Part of a small language model's weights: MLP 704 SwiGLU, RMSNorm before each block.
Each number is 128 + 24 x the weight over its row's rms, rounded and kept within 0 to 255. Layers, rows and columns count from 0. The size above them is the row's rms in percent of the matrix's.

# layer 9 attention key, 256x256, rms 0.0561, rows 98-127, columns 128-191
size [ 91  82  90  81  91  88  88  93  87  80  93  89  87  87  77  88  78  92  92  87  85  83  82  97  88  87  90  92  99  88]
[[132 114 161 129 144 163 136 165 121 135 137 126 138 112 118 118 153 144 125 165 141 142 103 142 136 130 118 157  99 180 148 136 115  96  80 113 101 124 130 107 100 160 115 129 109 124 122 164 115 136 148 147 115 122 117 102 136 135  95 155 139 105  69 109]
 [ 97 150 127 122 136 122 109 121  83 105 127 130  80 173 119 118 138 129 161 133 116 148 151 127 102 168  75 150 125 154 122 160 151 142 136 122 134 126 149 142 135 105 108 158 175 124 125 157  86 113 134 136 125  95 133 125 142 149 134 114 102 137 140 130]
 [134 110 135 135 127 128  90  99  85 138 139 135  96 130  82 149 124 109  83  97 124 136  74 114 122 130  86 114 149 140 161 148  91  99 122 148 150  84 125 124  94 112 103 110 143 154 136 144 152  84 123 160 150 127 144 109 103 174 136 157 152 143 121 110]
 [153  77  78  80  75 165 126 141 120 108  99 163 107 130 122 128 153 118 132 110 173 119 178 119  78 149 147 100 130  99 129  94 117 137 152 113 163 130 122 118 140 141 128 127 148 159 133  88 137  92 169 129 105 124  99 143  91  67  70 125 159 149 111  85]
 [147  84 105 154 128 150 112 122 139 123 132  87  67 146 122 158 109 169 145 134 132 169 186 107 119 160 110 103 151  82 133 158 120  91  88 143 122 164 137 142 151 120 125 133 123 145 138 119 122 139 128 151 134  92  93 122 121  76 111 115 102 114 101 126]
 [111 150 131 126 128 117 139 132 108 147 142 163  88 116  85  93 114 123 100 129 144 102 110 179 117 147 139 113 146 149 119  97 104 148 126 120 121 155 119 116 128 140  93 140 163 140 137 138  92 144 131  61 149 112 138 140 150 166 106 151 142 106 156 147]
 [154 137 142 123  90 109 130 135 119 127 118 109 129 123  85 169 169 120 142 114 165 111 124 114 161  99 144 185 124 149 111 131 127 128  93 123 154 131 122 122  95 117 141  98 156  90 137 118 128 140 116 101 103 150 128 172 151 105 171 137 113 156 153 111]
 [113 138 126  86 126 133 103 129 147 172  92 132 135  93 113 147 101  90 107 144 110 115 162  94 190 117 108  84  99  86 133 123 111 111 170 139 117 122 109 110 123 145 108  92 107 162 130 144 161 158  96  96 137 137 141 134  85 151 145 117 156 124 104 122]
 [ 93  93 148 124 132 137 125 141 101 135 137 127  91 124 130 105 133 148 133 173 130 121 128 134  99 117 126  98 153 125 162 115  87 113  88 139 125 150 132 123 108 112 124 134 140 136 112 152 137 108 136 157 142 135 143 116 125 174 109 106 185 116 152  90]
 [118 166 145 119 101 110 146 134 149 162 104 122 111  89 119 124  98 131 148 184 134 147 129 117 131 128  95 126 142 105 123 132 123 112 103 143 147 109 115 114 122 174 136 138  99 151 127 158 134 125 119  82 138 151 111 146 112 148 127 133 104 156 120 127]
 [145  95 141 150 159 131 116 114 121 103 141 136 118 120 109 161 126 131 122 126  92 162 151 140 144 170 142 116 115 161 134 137  85  86  97 155 121 163 139 128 143 123 118 110 120 159 161 102 126 122 126 180 153 126 115 107 123  73 113 137 101 108 117 108]
 [129 128 143 158 126 127 113 115 102 134 152 151 138 105 126 176 151  77 114 134  84 143  93 125 168 125 116 110  92 179 142 163  87 121 137 169 115 159 153 135 137 152 110 140 116 110 160 112 161 121 122 143 134 162 125  99 115 181 163 130 170 114 136 147]
 [154 179 177 180 153 107 162  69 112 169 151 132 148 142 119 121 101  97 133 114 128 133 107 114 126 104 117 141 131 142 102 156 110 139 122 128 127 157  92 122 158 149 121 150 126 156 115 143 149 128 125  91 136 132 116 153 128 156 157 114 136 119 143 118]
 [119 110 122 147 147 122 115 145 144 159 132  75  94 140 130  98 121 144 170 138 150 119 156 115 117  97 115 135 139 110 151 106  87  98 101 160 132 146 146 114 133 133 120 119 124 124 125 110 120 130 114 106 112 137 144 130 152 102 121 118 108 129 128 110]
 [156 146 106 102 144 164 156 109 139 106 126 156 174 135 145 116 147 121 148 123 129  75  95 144 184  89 147 139  86 174 120  98 113 126 139 113 120 122 125 101 110 117 156 154 113  95 153 108  83 140 121 138 144 140  95 118 148  97 130  85 133 102 116 124]
 [125 132 127  87 125 124 119 149 164  95 120 121 135 122 115 138 123 130 106 146 102 136 161 120 104 137 128 109 101 107 107 150 175 135 116 124 108 127 165 110 141 102 125 134 155 125 174  95 135 147 124  90 126 104 158 124 120 140 156 155 134 147 114 154]
 [139  89 157 150 122 120 123 147 106 168 123  98  99 109 137 142 128 146 132 178 117 115 164 103 107 116 125 116 156 130 109  91 119 154  77 137 107 166  99 153 116  98 153  86 118 100 110 143  97 107 146 183 113 120  93 126 177 105 116  85 163 159 112 108]
 [125 128 161 148 110 155 131 153 150 130 146 175 162  94 168 173  98 127 116 151 139 120 132 104 127 132 108  99 110  80 129 118 135  98 114 172 141 143 115 157 123 163 132 131 114 118 132 129 142 155 100 138 138 163 152 118 147 143 136 134  98  78 134 117]
 [118 133 105 109 132 156 162 112 137  86 104 157 121 116 146 188 131 107  96 112 121 113 115  95 122 161 117 145 126 131 153 141 107 135 207 141 164 120 125 127 136 125 138 126 165 149 102 141 131 118  91 142 164 122 132  72 125 124 110 111 153 126 137 129]
 [114  91 102 114  94 154 110 154 138 113 112 173  80 100  92 140 109  94 128 139 130 141 181 143 123 186 129  82 162 149 160 141 116 105 123 108 139 129  88  97 123 131 137  96 125 155 163 158 151 162 138 137 162 134 135  98 112 134 113 120 141 103 146 136]
 [132  89 123 123  92 109 107 168 105 129 112  98 118 137 121  92 150 133 144 151 114 134 147 170 116 127 120  85 105 132 127 105 101 124  94  79 111 118 142 112 119 132 120  91 128 125 129 135 116 135 120 148  82 127  88  85 132 131 113 128 105 154 103 137]
 [132 115 119 100 142 128  96 134 122 134 130 133 115 121 147 103  99 143  97 104 117 137 161 108 117 103  79 118  99 117 150 151 111  96 121 128 147  84 119  68 101 114 121 161 136 169 138 133 138 134 109 117 172 118 117 157 121 186 168 107 120 119 121 117]
 [171 138 127  87 112 143 134 148 116 121 133 122 123 108 117 169 172 137 114 122 137  99 129 148 123 104 188 110 163  83 108 130 168  85  98 129  85 133 110 159 114 132 159  96 189 151 136 116 144 141 141 141 117 114 106 146  92 105 102 142 115 142  95  98]
 [119 129 132 102 133 164 115 119 154 142 114  72 161 126 173 174 120 125 169 161  99 122 146 122 110  88 129 115 132 101  95 147 135 164 141 150  88 102 103 111 130 120  96 100 155  88 132 126 138 130 133 119 126 110 119 134 124 162 109 130 146 109 135  86]
 [135 115 137 137 107 163 140 107 131 104 136 135 142 162 134 162 128 134 141 129 158 120 114  86 135 147 120 147 144 129 136  72 126 157 138 118 131 158 149 151  76 115 142  87  94 153 113 104  95 121 125 162 134 128 110 117  93  69 106 113 133 121  80 149]
 [120  99 111 123 130 128 115 224 124 146 149 107 118 116 143 117 150 150 135 131 121 135 157 161  93 133 125  94 139 102 155 132 116 125 119  90 113 184 110 152 133 155 113 122 142 125 171 147 153 171 119  98 149 119 121 102  85 140 107 141 145 105 155 118]
 [118 115 124 132 131 137 112 136 156 133 156 148 104 144 126 106 110 120  88 113 136 119 140 152 138 146  87 145  92 172 140 128 152 121 155 172 137 146 103 117 168 124 137 123 115 144 138 125 130 135 132 106 159 179 163 139 117 167 166 138 144 137 145 162]
 [121 161 168 134 133 134 130 123 127 128 147 155 105 124 133 125 166 126 139 129 120  87 165 140 164 136 141 131 111 154  97 116 126 150 134 126 106 148 124 115 150 173 133 131 165 154 122 133 106 130 121 125 130  74 173 128 125 155 118 126 132 112 140  89]
 [116 129 122 120  97 129 100  88 154 113 132 160 115 103  95 127 137 123 118 130 100 106 109  98  98 140 131 119  91 171 118 133 122 143 142 124 105 126 133 145 116 149 118 126 166 145 179 171 131 135 130 183 132 144 107  94  85  94 104  86 126 165 100 127]
 [127 100 118 151 158 146 117 135 135 128 122  88 139 161 133 131 171 135 193 151 118 130 150 161 144 127 142 149 140 142  86 163 126 107 120 139 130 138 157 142 130 134 124 142 115 119 127 115 110 154 127 130 143 117 122 109 157  59  82 143  96 128 138 148]]
# layer 9 attention query, 256x256, rms 0.0582, rows 99-127, columns 128-191
size [ 81  89  80  88  93  87  87  89  78  95  88  87  87  77  91  82  96  95  86  84  82  81  97  98  81  87  98  95  81]
[[146  91  79 126 159  88 146  82 146 156 117 119 125 109 154 118 156  83 161 138 140 175 139 145 158 126 150 164 101  98 147 136  86 143 108  85 128 170 131 137 137 125 137 100 154 151 140 152 166 128  73 112 120 128 122 143 105 171 132 121 125  76 122 141]
 [ 77 124 135 101 111 109 124 117 116 149 118 125 110 109 149  83 156 150  79 115 113 153 146 131 137 143 122 187 159 117  77 135 152 120  97  97  91 142 137 158  87 136 148 123 151 122 152 109  79  92  83 124  96 120 113 147 105 158 100 121 107  94 109 169]
 [110 147 128 135 144 130 105 131 136  97 113 167 149 106 157  93 146 184 132 131 103  91 113 143 116 114 127 172 144 138  97 160 126 108 175 127  82 133 131 171 173 120 166  91 106 112 116 116 131 140 118 144 138 108 135  92  98 137 137 141 122 147 130  94]
 [125 135 160 103 144 128 151 142 175  83 155 142 144 114 126  68 149 121 122 105  72 139 141 154 141 107 186 108 141 114 128 100 112 134 147 130 152  89 102 191 134 126 192 170 155  94 135 134 125 133 118 147 145 136 162 171 135 170 147 147 131 135 146 152]
 [170 144  81 133 147 125 157 106 127 177 144 132 140 152 156 169 125 119 163 113 158 155 152 119 109 116 120 126  93  90 156 164 148 124 131 121 100 106 149 128 122 136 139  83 121 101 138 109 158 129 130 118 104 111 109 129 137 139 156 137 132 133 131 109]
 [131 115  98  93 120 116 105 142 137 126 145 113 119 160  89 119  94 153 108 170  84  97  95  81  98 114 115 143 129 122 131 121  98 148 111 162  96 149 126 144  88 140  99 141 153 144 130 117 153 104 146 122 134  97 112 116 138 115  95 143 118 110  93 103]
 [ 96 190 169  99  91  68 130 142 130 146 142 120 141 152  86 159 132 201  91 102 117 113 176 146 118 141 157 120 113 155 110 101 153 137 160 130 127 154 141 172 108 104 125 139 120  97 125 105 142 119  98 113 151 129  90 124 137 107 144 100 132 152 132  88]
 [152 123  95 136 130 113 138  77 123 161 130 162 189 140 128 159 125 102 137 121  91 132 116 139 125 132 174 135 125 140 131 185 155 129 138  87 136 125 114 109 136 149 161 120 109 124 107 123 112 188 126 145 128 123 155 147 156 156 101 137 110 120 127 147]
 [134 194 167 133 151 113 132 144 138 164 157 110 124 162  85 128 148 176 127 196 101 131 165 165 126 140 145  70 127 157 108 139 153 143 137 155 126 132 131 147 132 132 102 151 107 144 135 114 133 124 127 137 113 107 110 136 161 106 144 117 126 127 127  95]
 [120 128 129 121 118 150 168 163 133  93 135  78 148 134 134 107  94  96  99  65 121  94 109 154 131 156 138  98 157 173 122 133 109 113 152 120 127 114  82 135 136 134 168 147 128 107  87 137 143  99 127 148 123 142 135 120 122 154 110  93 130 126 118 163]
 [133 126 151 105 123 158 136 132 115 165 126 112 126 119 137 137 100 105  79  76 184 110  86 125 140 158  87 147 152 146 136 127 156 116 100 115 129 120 149 147  81 153 120  97 137 108 112 135 135 107  90 168 127 146 135 112 100 162  98 128 159 111  88 121]
 [171 125 144 103 140 159 165 125 107 154 155  96 138 113 116 154  86 119 118  89 138  85 122  94 133 150 156  93 153 102 128 105 140 152 120  77 152 115  84 164 118 145 160  93 155  90 114 109 113 122 136 128 108 129 112 127 181 146 157 150 136 129  94 124]
 [127 132 141 106 126 124 123 148 133  81 127 139 149 148 116 103 150 143 132 134  92 108 110 146 148 100 126 118  87  92  99 159 147 124 179 110 105 141 133 111 165 126 110 129 129 125 125 147 114 155 101 129 143 137 109 147 174 160 129 134 115 159 138 140]
 [102 127 152 149  96 140 140 168 112 131 149 142 135 125 192 196 129  93  96 152 143 125 136  86 133 128 120 123  85 141 123 118  85 129 147 132 151 144 102 145 102 177 122 122 109 148 138 128 153 127 111 137 100 142 135 139 145 106 143 128 139 177 109  94]
 [132 154 123 109 127 122 160 111 120 133 156 122  89  68 104 113 114 115 178 116 163 129 138  75 127 151 146 157 137 139 147 114 129 124 113 159 100  85 185 119 137 145 151 122  94 128  93 148 139 123 135 126 121 107 107 117 164 125 155 148 100 168 136 133]
 [ 91 131 173 104 146 115 108 174 148  87 127 147 191 136 148 122 103 124 121 168 127 104 144 173 106 123 137  99 127 148 135 132 131 137 128 131 100 148 118 114 157 139 112 127 131 159 164 133  92 154 164 143 173 143 124 142 103 118 156 105  71 133  86 149]
 [141 149 153 151 160 152 142 155 151 155 119 128 135 182 114 122 139 116 114  94 135 116 145 165  91 135 149  54 128 156 101 151 113 121 106 136 174 109  82 161 165 134 159 161 118 165  65 132 116  98 130 140 130 126 147 136 122 155 141 117 160 137 141 113]
 [103 107 141 151 134 124 132 185  94 108 111 117 115 137 132 136 124  83  95  53 147 128 102 149  64 125 130 140 133 157 103 123 140 119 128 133 153 129 112 125 149 122 124 131 119 123 126  90 145 126 121 137  97 123 137 142  59 122 115 137 146 109 128 150]
 [133 170 148 117 125  94 141 123 101 130 162 104 107 123 133 108 139 164 101 103  97 112 135 181 110 131 142 125 123 130 135 109 129 147 150  96  83 129 143 128 112 100  95 138 107 122 150 102 151 114 148 130  98 140 144 119 133  89 139 107  97 100 133  99]
 [116 131 116 123 119 155 136 192 124 117 131 127 197 135 168 163 159  99 165 104 141 136 132 115  94 157 143 134 133 164 135 159 103 117 163 124 101 133 173 132 134 151 130 134 145 106 171 179 121 143  59 138 152 100 116 150 113 124 134  91 175 147 114 143]
 [139 107 143 135 125 110 168 130 133 159 142 153 141 124 167 130 143  80 103 120 142 147 168 133 121 136 139 154 141 144 114 120 145 178  95 101 106 137 142 127  89 150 138 116 141 139 161 131  99 134  99  91  98 149 138 174 201  98 136 114 110 160 166 118]
 [120 112 148 110  90 137 122 156 101  84 109  92 129 154 109  85 140 139 141 141 115 123 113 129  82 160 113  95 182 136 138 127 120 153 152 140 163 101  87 170 144 106 127 138 108 170 160  89 105 142 157 105 130 132 144 181 137 118 140 132 105  93 158 126]
 [128 137 155 129 131 144 105 183  88 137  81 156 130 112 158 180 134 100 139 148 189  89 153  87 106 168 108  69 134 154 145 163 136 129 123 123  99 110 144 149 135 135 124 113 146 160 127 119  99 129 132  87 103 132 128 117  93 115 147 126 173 176 103 122]
 [ 63 148 146 129  86 122  92 153 137  71 135 137 164 160 146 126 123 149 100 133 127 111 154 172 133 146 128 152 120 140 100 142 130 136 149 170 122 176  86 140 148 112 142 111 159 142 150 118 143 101 126 124 124 159 128 129  76 117  93 103 107 103 145 130]
 [168 142 121 122 133 154 136 134 118 119 140 107 174 125 154 169 138  89 151  73 148 135 133 178  78 118 104  84 102 122 170 162 125  98 133  89 118  49 141 128 155 130 128 152 100  85  85 146 175 163 103 156 134 126 146 129 169 110 131 161 134 144 133 138]
 [118 178 159 119 156 159 134 100 115 172 138 119 130 160 145  84 134 142 139 143 141 140 148 165 132 151 101 154 107  99  98 146 126 139 148 116 129 154  89 118 140 137  86 115  78 124 166 138 152 125 107 166 126 167  55 118 134  79 127 111 109 160 147 105]
 [148 105 124 169 132 127 139 114 109 146 104 130 124 142 127 204 110  96 156  87 170 136 132 106  92 118 153  54 115 131 144 152 139 132 124  79 172  97 100 126 139 111 155 128 129 139  84 126 160 123 133 124 103 123 128 105 132 120 140 125 130 124 103 110]
 [147 127 153 134 153 131 136 129  94  74 132 116 166 129 125 144 125 133 149 132 133 154 125 115 146 124 155 171 147 153 114 100  86 120  99  73 102 119 169 163 127 149 142 140 156 132 150 173 123 115  72 172 107 127 103  83 114 170 134 102 123  98  68 114]
 [152 123 143 132 149 117 120 174 155  55 100 172 133 131 132  88 147 122 159 137 137 124 100 143 130 135 110 112 121 147 102 127  62 123 141 145 152 121 100 134 160 121 136 151 138 124 114 165 131 161 165 138 132 164 145 147 114 135 165 120 153 162 124 155]]
# layer 9 attention value, 256x256, rms 0.0661, rows 0-22, columns 128-191
size [ 74  65  74  69  60  65  68  63  65  59  72  74  67  79  71  60  67  64  65  70  59  65  60]
[[122 145 143 100 124 109 114  87  93 167  86  99  86 156 135 108 116 114 147 145 117 134 104 121 159 104 154 123 145 130 105 121 140 104  82 165 161 149  83 147 127 110 116 126 135 139 101 138 134 116  98 139 112 100  62 121 160 115  87 152 171 145  94 141]
 [104 100 154 111 127 139 133 129 123 137 110 118 127 123 155 184  98 122  96 162  59 118 160 153 123 104 150 190 147  97 104 174 140 138 160 124 129  92 157 151 141 133 100  96 162 155 123 126 136 137 115 144 144 135 115 135 121 122 159 177 170 173 174 136]
 [147 136 132 129 126 127 137 117 137 115 107  99 168 112 116 140 105 126 143 140 148 121 130 127  92 122 130 120 173 149 114  98 131 100 150 120 114 152 127 144  72 153 109 132 141  76 120 125 116  87  94 104 124 116  39 119 109 110 147 130 113 127 165 124]
 [126 133 100  85 114 139 115 124 121 137 101  99 161  80 134 136  93 114 126 118 150 144 134 132  84 145 135  95 168 164 151 115 176 124 165  90 149 117 149  71 126 156 100 147 122  74 117 131 145 105 142 142 135 105 118 116  93 149 133 122 143  88 153 118]
 [ 70  85 137 112 111 123 125 135 149 133 132 141 130 128 159 167 111 139 121 154 128 182 165 139 118 136 163 170 143 168 124 132 118 108 164 150  89 144 156 148 190 127 124 111 122 146 115 107  97 138 152 136 149 112 127 114  79 140 150 153 139  99 137 119]
 [135 157 134 119 147 125  96 176 138 168 154 115 133 121 137 120 118  84 118 158 115 106 110 144  85 132  84  90 167  92 113 106 110  78 115 106 121 137 152  97 125 102 101 130 125  96 136 161 150 157 128 112 155 156 161 143 142 130 129 133 123 146  93  94]
 [ 93 140 118 122 168 134 176 118 136 137 146 102 140 139 130  91 103  95 124 118  94 100 164 136 171 135 133 134 137 146  80 146 120 144 114 139 136 136 106 134 166 112 114 112 114 106  74 118  93 105 150 121  87  91 112 114  99 144 143 144 105 161 112 150]
 [135 156  84 102 120 142 133 131 161 125 164 134 139 136 125 107 118 128 159 123 155 112 102 126  92 118  97 129 151 143 108  65  92  96  98 136 123 136 125  91  39 135 138 118 129 110  94 141 131 156  94  85 117  85  82 121 135 107 139 149 114 137 129  87]
 [120 135 126 117 108 131 103 132 178  99 108 126 111 156 154 119 142 177 155 138 158 122  96 157 106 140 144  85 106 150 117 106 155 123 148 123  69  73 103 106 185 136  69 145 130 105 114 128 115  41 152 117 118 165 130 142 102 120 110 112 152 147 144 100]
 [122 115 100 156 143 149 136 114 129 123  86 129 113 107 146 107 129 114 147  73  88 145 151 188 165  99 145 113 127  73  89 126 115 161 121 104 130  90  96  91 163 118 123 118 137 108 122 108 103 126 152 140 108  83 141 124 148 128 132  89 160 133 106  70]
 [ 90 148 159  99 110 122 128  81 117 155 145 109 103 137  97 136 141 130 159 146 119 130 118 147 121 143 129 109 110 145 136 134 159 145 107 152 172 148 101 125 122 139 130 132 108 133 126 131 129 100 109 130 158 155  97 138 172 113 134 101 150 104 130 145]
 [129 151 182 143 137 117 115 109 149 113 159 107 138  84 127 119 139  91 141 144 141 124 158 115 130 166  94 120 134 170 142 134  69 123 138 127 129 128 159  93  93 167 151 129 123 123 101 151 125 151 154 105 115 122 120  86  91 101 160 119  83  96 124 173]
 [141 117 131 130  97 107 123 163 127 121  76 106 149 135 154 205 147 180 145 133 153 140 155 156 134 143 135 123 123  99 147 161 129 106 142 119 116  82  86 175 126 108 102 153 156 112 107 101 152 106 128 115 144 161 118 157  92 111 143 144 163 115 107 102]
 [161 140 124 164 129  99 154 133 112 133 159 100 142  98 126 120 133 135 131 161 147 153 176  95 120 150 122 133 113 132 144 108 123 138 144  83 128 139 117 130 161 108 126 130 123  99  65 116  99 115 122 136 111  93 172 153 152  87 141 122  98 106 121 124]
 [ 99 131 123 104 136 125 128  95 148 157 153 127 121 154  54  77 145  92 123 108 111 133 132 134 146 161  88  90 144 164 143 115  93 152 111 138 148 105 146 105 136 152 133 141 145  96 148 175 123 139 141 129 156 108  85 117 161 151 109 119 127 106 137 124]
 [128 119 131 109 132 133 122 126 119 139 162 112 114 161 142  98 150 103 155 120  90 169 134  86 160 141 136 157 102 162 105 134  92 137 128 112 113 131 129 146  92  93 132 128 126 149  94 127 120 143 112 151 131 111 126 161 139 106 148 143 104 124 105 134]
 [134 134 141 129 104 140  91 111 121 107 152 111 156 172 177 114 133 125 134 131 157 118 130 151 129 121 136 150 162 124  88  95 137 143 195 132 119 116 104 148 128 131  68 148 130 118 139 139 130 128 122 120 133 100 172 158  97  89 160 138 116 138 133 171]
 [115 106 119 123 105 135 126 128 123 111 117 105 159 125 149 199 148 187  84 150 152 127 119  95 137 123 167 116  97 175 135 134 135 128 151 149  78  82 109 125 137 135 160 117 100 138 122  85 104 137 119 148 121 171  97 128  89 121 101 139 143 133  88 117]
 [176 144 168 160 130 108 131 156 127 111 157 113 107 119 147 104 164 216  96 111 135 138 131 137 140  96 172 119  93 133 126 141 128 135  96 116 114 122 129 173 140 107 144 124 159 146 151 104 150 130 144 125 108 135 111 120 126 124 142 137 169  98 155  41]
 [120 146 150 116 122 127 130 166 109 148 148 112 145  95 183 120 141 137  92 148 119 110 114 108 137 127 113 132 146 126 108 122  72 106 124 148 169 154 152 126 137 119 136  92 119 111  88 129 113 140 115 138 139 121 107 120  92 144 129 170 131 150 120 139]
 [139 110 125 118 131 128 165 157 131 138 157 150 127 131 169 135 127 106 134 129 156 108 124 139 146 145 108 113 149 103 131 136 147 151 136 129  84 128 109 129 101 139 103  96  99  98 107 117 119 128 106 121 121 138 123 128  80 132 136 138 135 143  75 127]
 [ 93 150 143 148 137 114  86 159 126 159 122 122 150 153 101 131 118 104 126 131 143 129 126 108 161 143 105 109 154 106 124 118 122  89 161 132 135 144 148 140 213 148 146 153  94 107 141 160 181 138  84  92  90 112 142 136 164 143 149 117 144 167 106 144]
 [149 141 133  90 152 101  77 153 137 147 166  86 147 117 140 119 152 148 103 136 123 119 170 105 199 133 111 139 133 146 123 154  83 147 124  95 110 130 171 161 149 112 117 103 120 128  94 127 138 116 110 111 101 115  76 124 108 111 159 133  95 133 120 168]]
# layer 9 attention output (transposed), 256x256, rms 0.0687, rows 0-22, columns 128-191
size [ 69  63  70  68  53  59  65  56  62  54  66  73  66  75  65  55  69  59  66  66  54  62  54]
[[ 79 174 165  98  89 133 172  91 158 143 133 108  90 168 106 127 118 151 134 125 148 108 122 160 156 120 118 175 151  99 138 101 156 129 126 208 136 116 129  92 136 160 120 141 115  97 103  82 132 130 108 132 165 126 120 138 151 152 133 115 136 114 132 104]
 [128 151 151 139 119  88 132 135 124 149 114 115 110 149  93 137 164 105 146 114 151 123 110 142  96 157 141 104  77 160 138 138 138  84  98 140 157 116 153 147 104 141 104 155 127  79 159 134 154 104 114 110 120 143 145 113 150  98 111 108 151 122 120 133]
 [118 163 100 124 153 172 150 138  98 128 181 126 126 137 143 157 166 108 122 124 143 141  75 114 127 145 171 114 103 144 142 130 178 155 125 116 145 160  88  75 119 127 159 132 125 104 136 112 162 118 128 141  95 150 175 122 149  79 134  95 146 145 154 136]
 [103 151 101 135 156 157 138 116 140 108 130 146 135 139  92 136 135 169 166 108 108 143  90 144 120 118 169 118 112 124 145 124 165 126 164 135 115 152 133 121 162 117 140 122 152 109 159 143 159 116 138 129 105 158 132  99 162  91 121 117  96 150 146 108]
 [ 93 125 125 121 119 114 132  97 131 130  79 127 137 110 152 171 132 129 136 111 140 163 154 124  87 109 142 131 124 105 108 124 144 120  95 118 127 140 137 104 128 160  86 199 134 137 122 103 127 137 146  95 117 129 121 138 174 157 127 109 137 113 122 110]
 [112 128 122 164 134 161 120 157 103 155 169 169 122 111 137 145  76 146 132 132 107 125 122 148 109  98 139 113  63 130 169 114  99 130 132 128  96 161  97 123 134 144 131 147 109 115 152 126 149 140  81 131 126 104 121 158  94 199 141 145 135 129 142 118]
 [154 147 145  62 106 146 116  88 117 110 122 131 119 142 129 147 121  80 110  95 107 140  84 102 143 107 156 182 149 133 142  88 127 102  92 174 121 102 141 137 100  94 155 131 137 160 117  82 157 166 146 135 108 138 147 135 112 167 121 131 123 104 154 133]
 [128 139 112 152 157 156 171 197  84 122 166 172 138 142 165  91 147 112  94 145 122 137 109 115  83 108 151 108 102 120 109 128 146 131 128 131 162 113  91 100 140 147 118 107  98 149 122 103 146 121  69 122 141 123 137 169 116 127 179 140 137 131  92  79]
 [ 91 116 128 153 151 123 128 104 105 123 102 131 137 151 129 138  91 155 134 161 131  98 128  79 137 153 130 118 137 120 157 117 135 133 138  97 128 177  96  98 130 124 114 124 140 170  93 103 138 126 142 168 112 141 114 165 190 127  79 101 139 145 132 139]
 [157 156 175 103 133 147 107 130 120 104 143 148 129 160 142 138 158 140 143 115 125  93 125 116  98  96 134 149 130 135 149 142 127 125  94 154 103 103 127 119 109 119 134  97 131 112 142 111 127 100  86 164 127 157 144 114 100 214 108 148 142 114 136 124]
 [128 120 129 146 103 151 171 179 169 126 161  48 107 142 113 119 152 110 151 101 145 125 112 145 147 109 135 168 139 131  92 107 128 148 127 112 110 166 171  99  90 147  86 131 144 124 162 124 109 129 131 153 101 101 107 113  93 133 125 125 147 160 119 156]
 [120 141 111 124 143 185 130 134  89 120 102 146 122 108 133 173 148 111 147  99 138 154 150 140 114 154 177 133 150 134  92 125 158 155 173  95 102 147 138 143 136 123 134 128  96 165 173 140 117 178 121 158 114 153  90 140 108 119 130 130 145 125 134 100]
 [113 155 122  94 138 125 185  97 132 129 138 118 159 123 121 137 121 140 140 132 142 124 150 119 154 118 123 109 138 137 120 126 125 154 153 104 135 170 102  98 106 110 118 106 106 137 108 139 139  87 121 141 115 151 146 140 160  79 168 129  90 135 137 141]
 [ 94 161 114 122 118 171 154  85 127 137 142 163 182 112 109 101 148 161 128 113 108 137 136 151 143 153 156 158 133 124  87 124 109 175 151 154 112 158 120 105 113 100 139 117 156 180 144 156 105 136 145 141  91 155 103 149  93 118 151 118 132 116 153 119]
 [173 103 142 161 143 130 137 183 138 113 102  99  99 136  97  67  95 146 144 114 133 134  80 113 136  92  91 111 147 105 114 126 160 100 114 126 122 155 120 126 163 104 118 130  95 147  95 139 147 110 115 107 103 102 154 136 123 115 117 140 159 132 142 135]
 [122 106 150 143 124  94 153 158 132 153 122 124 114  89 110 129 116 101 106 142 128 119 137 133 149 111 129 139 151  98 113 139  90  86 120 190 146  79 117 126 122 107 100 139 129 118  90 113  94 150 125  97 103 122 132 167 112 201 152 177 126 100 136 123]
 [108  90 133 143 153 121 109 112 118 140 151 175 165 104  72 144 122 178 127 162 133 121 137  77 142 128 133 117 156 112 121 132 141 162 139 131 101 132 146 112 128 101 142 111 127 180 159 115  94 121 168 135 122 150 118 163 124 141 140 118 105 140 105 125]
 [132 106 128 137 106 165 137  82  97  86 115 114 150 149 155 122  83 140 154  96 183 147 142 129 114 128 122 116 142 149 126 136 161 156 167 143 130 165 135 121 150 120  92 124 125 152 150 101 162  93 122 127 126 137 150 106 168 105 118  94 112 137  90 111]
 [138 156 117 123 126 115 127 117 132  96 130  99 139 165 134 115 144 146 148  96 138 139 132 146 118 149 129 144 133 135  90 164 110 123  70 122 141 143 147 113 145 117 117  99 139 124 103 120 147 138  90 149 145 116 151 140 114 101  81 131  90 100 137 155]
 [ 91 149  83  96 131  97 119 112 119 104 156 125 157 105 136 126  52 122 113  86 108 153  95 181 124 144 150 139 124 135 139 108 111 144  62 139  93 151 156 108 100 126 123 123 103 145  95 124 148 105 139 158 121 116 103 130 150  97 131 100 114  84 151 129]
 [138  96  87 127 116 141 111 101 134 104  88 147 132 210 139 140 153 102 183 134 131 137 198 121 113  84 162 136 128 110 132 124 141 112 101 120  89 112 102 136 125 128 134 112 130 131 160 100  95 137 167 111 100  97 107 151 149 170 131 168 108 130 134 154]
 [109 114 135 125 130 131 122 172 136 158 150 114 176  99 151 137  64 127 111 138 116 114 114  98 122 112 121  84 129 128 133  81 120  97 109 139 106 143 140 128 105  96 124 131 134 128  96  97 123 135 130 135 132 127 150 111 105 102 140 145 113 100 150 164]
 [114 114 102 137 150 159 111 118 120 159 114 161 169  99 147 134  89 143 167 113 152 129 128 162 126 107 166 144 117  90 129 134 143 112 143 144  99 120 141 102 154 126 142 170 149 133 133 110 140 157 127 167  84 120 175 136  95 165 110 127 128  89 144 175]]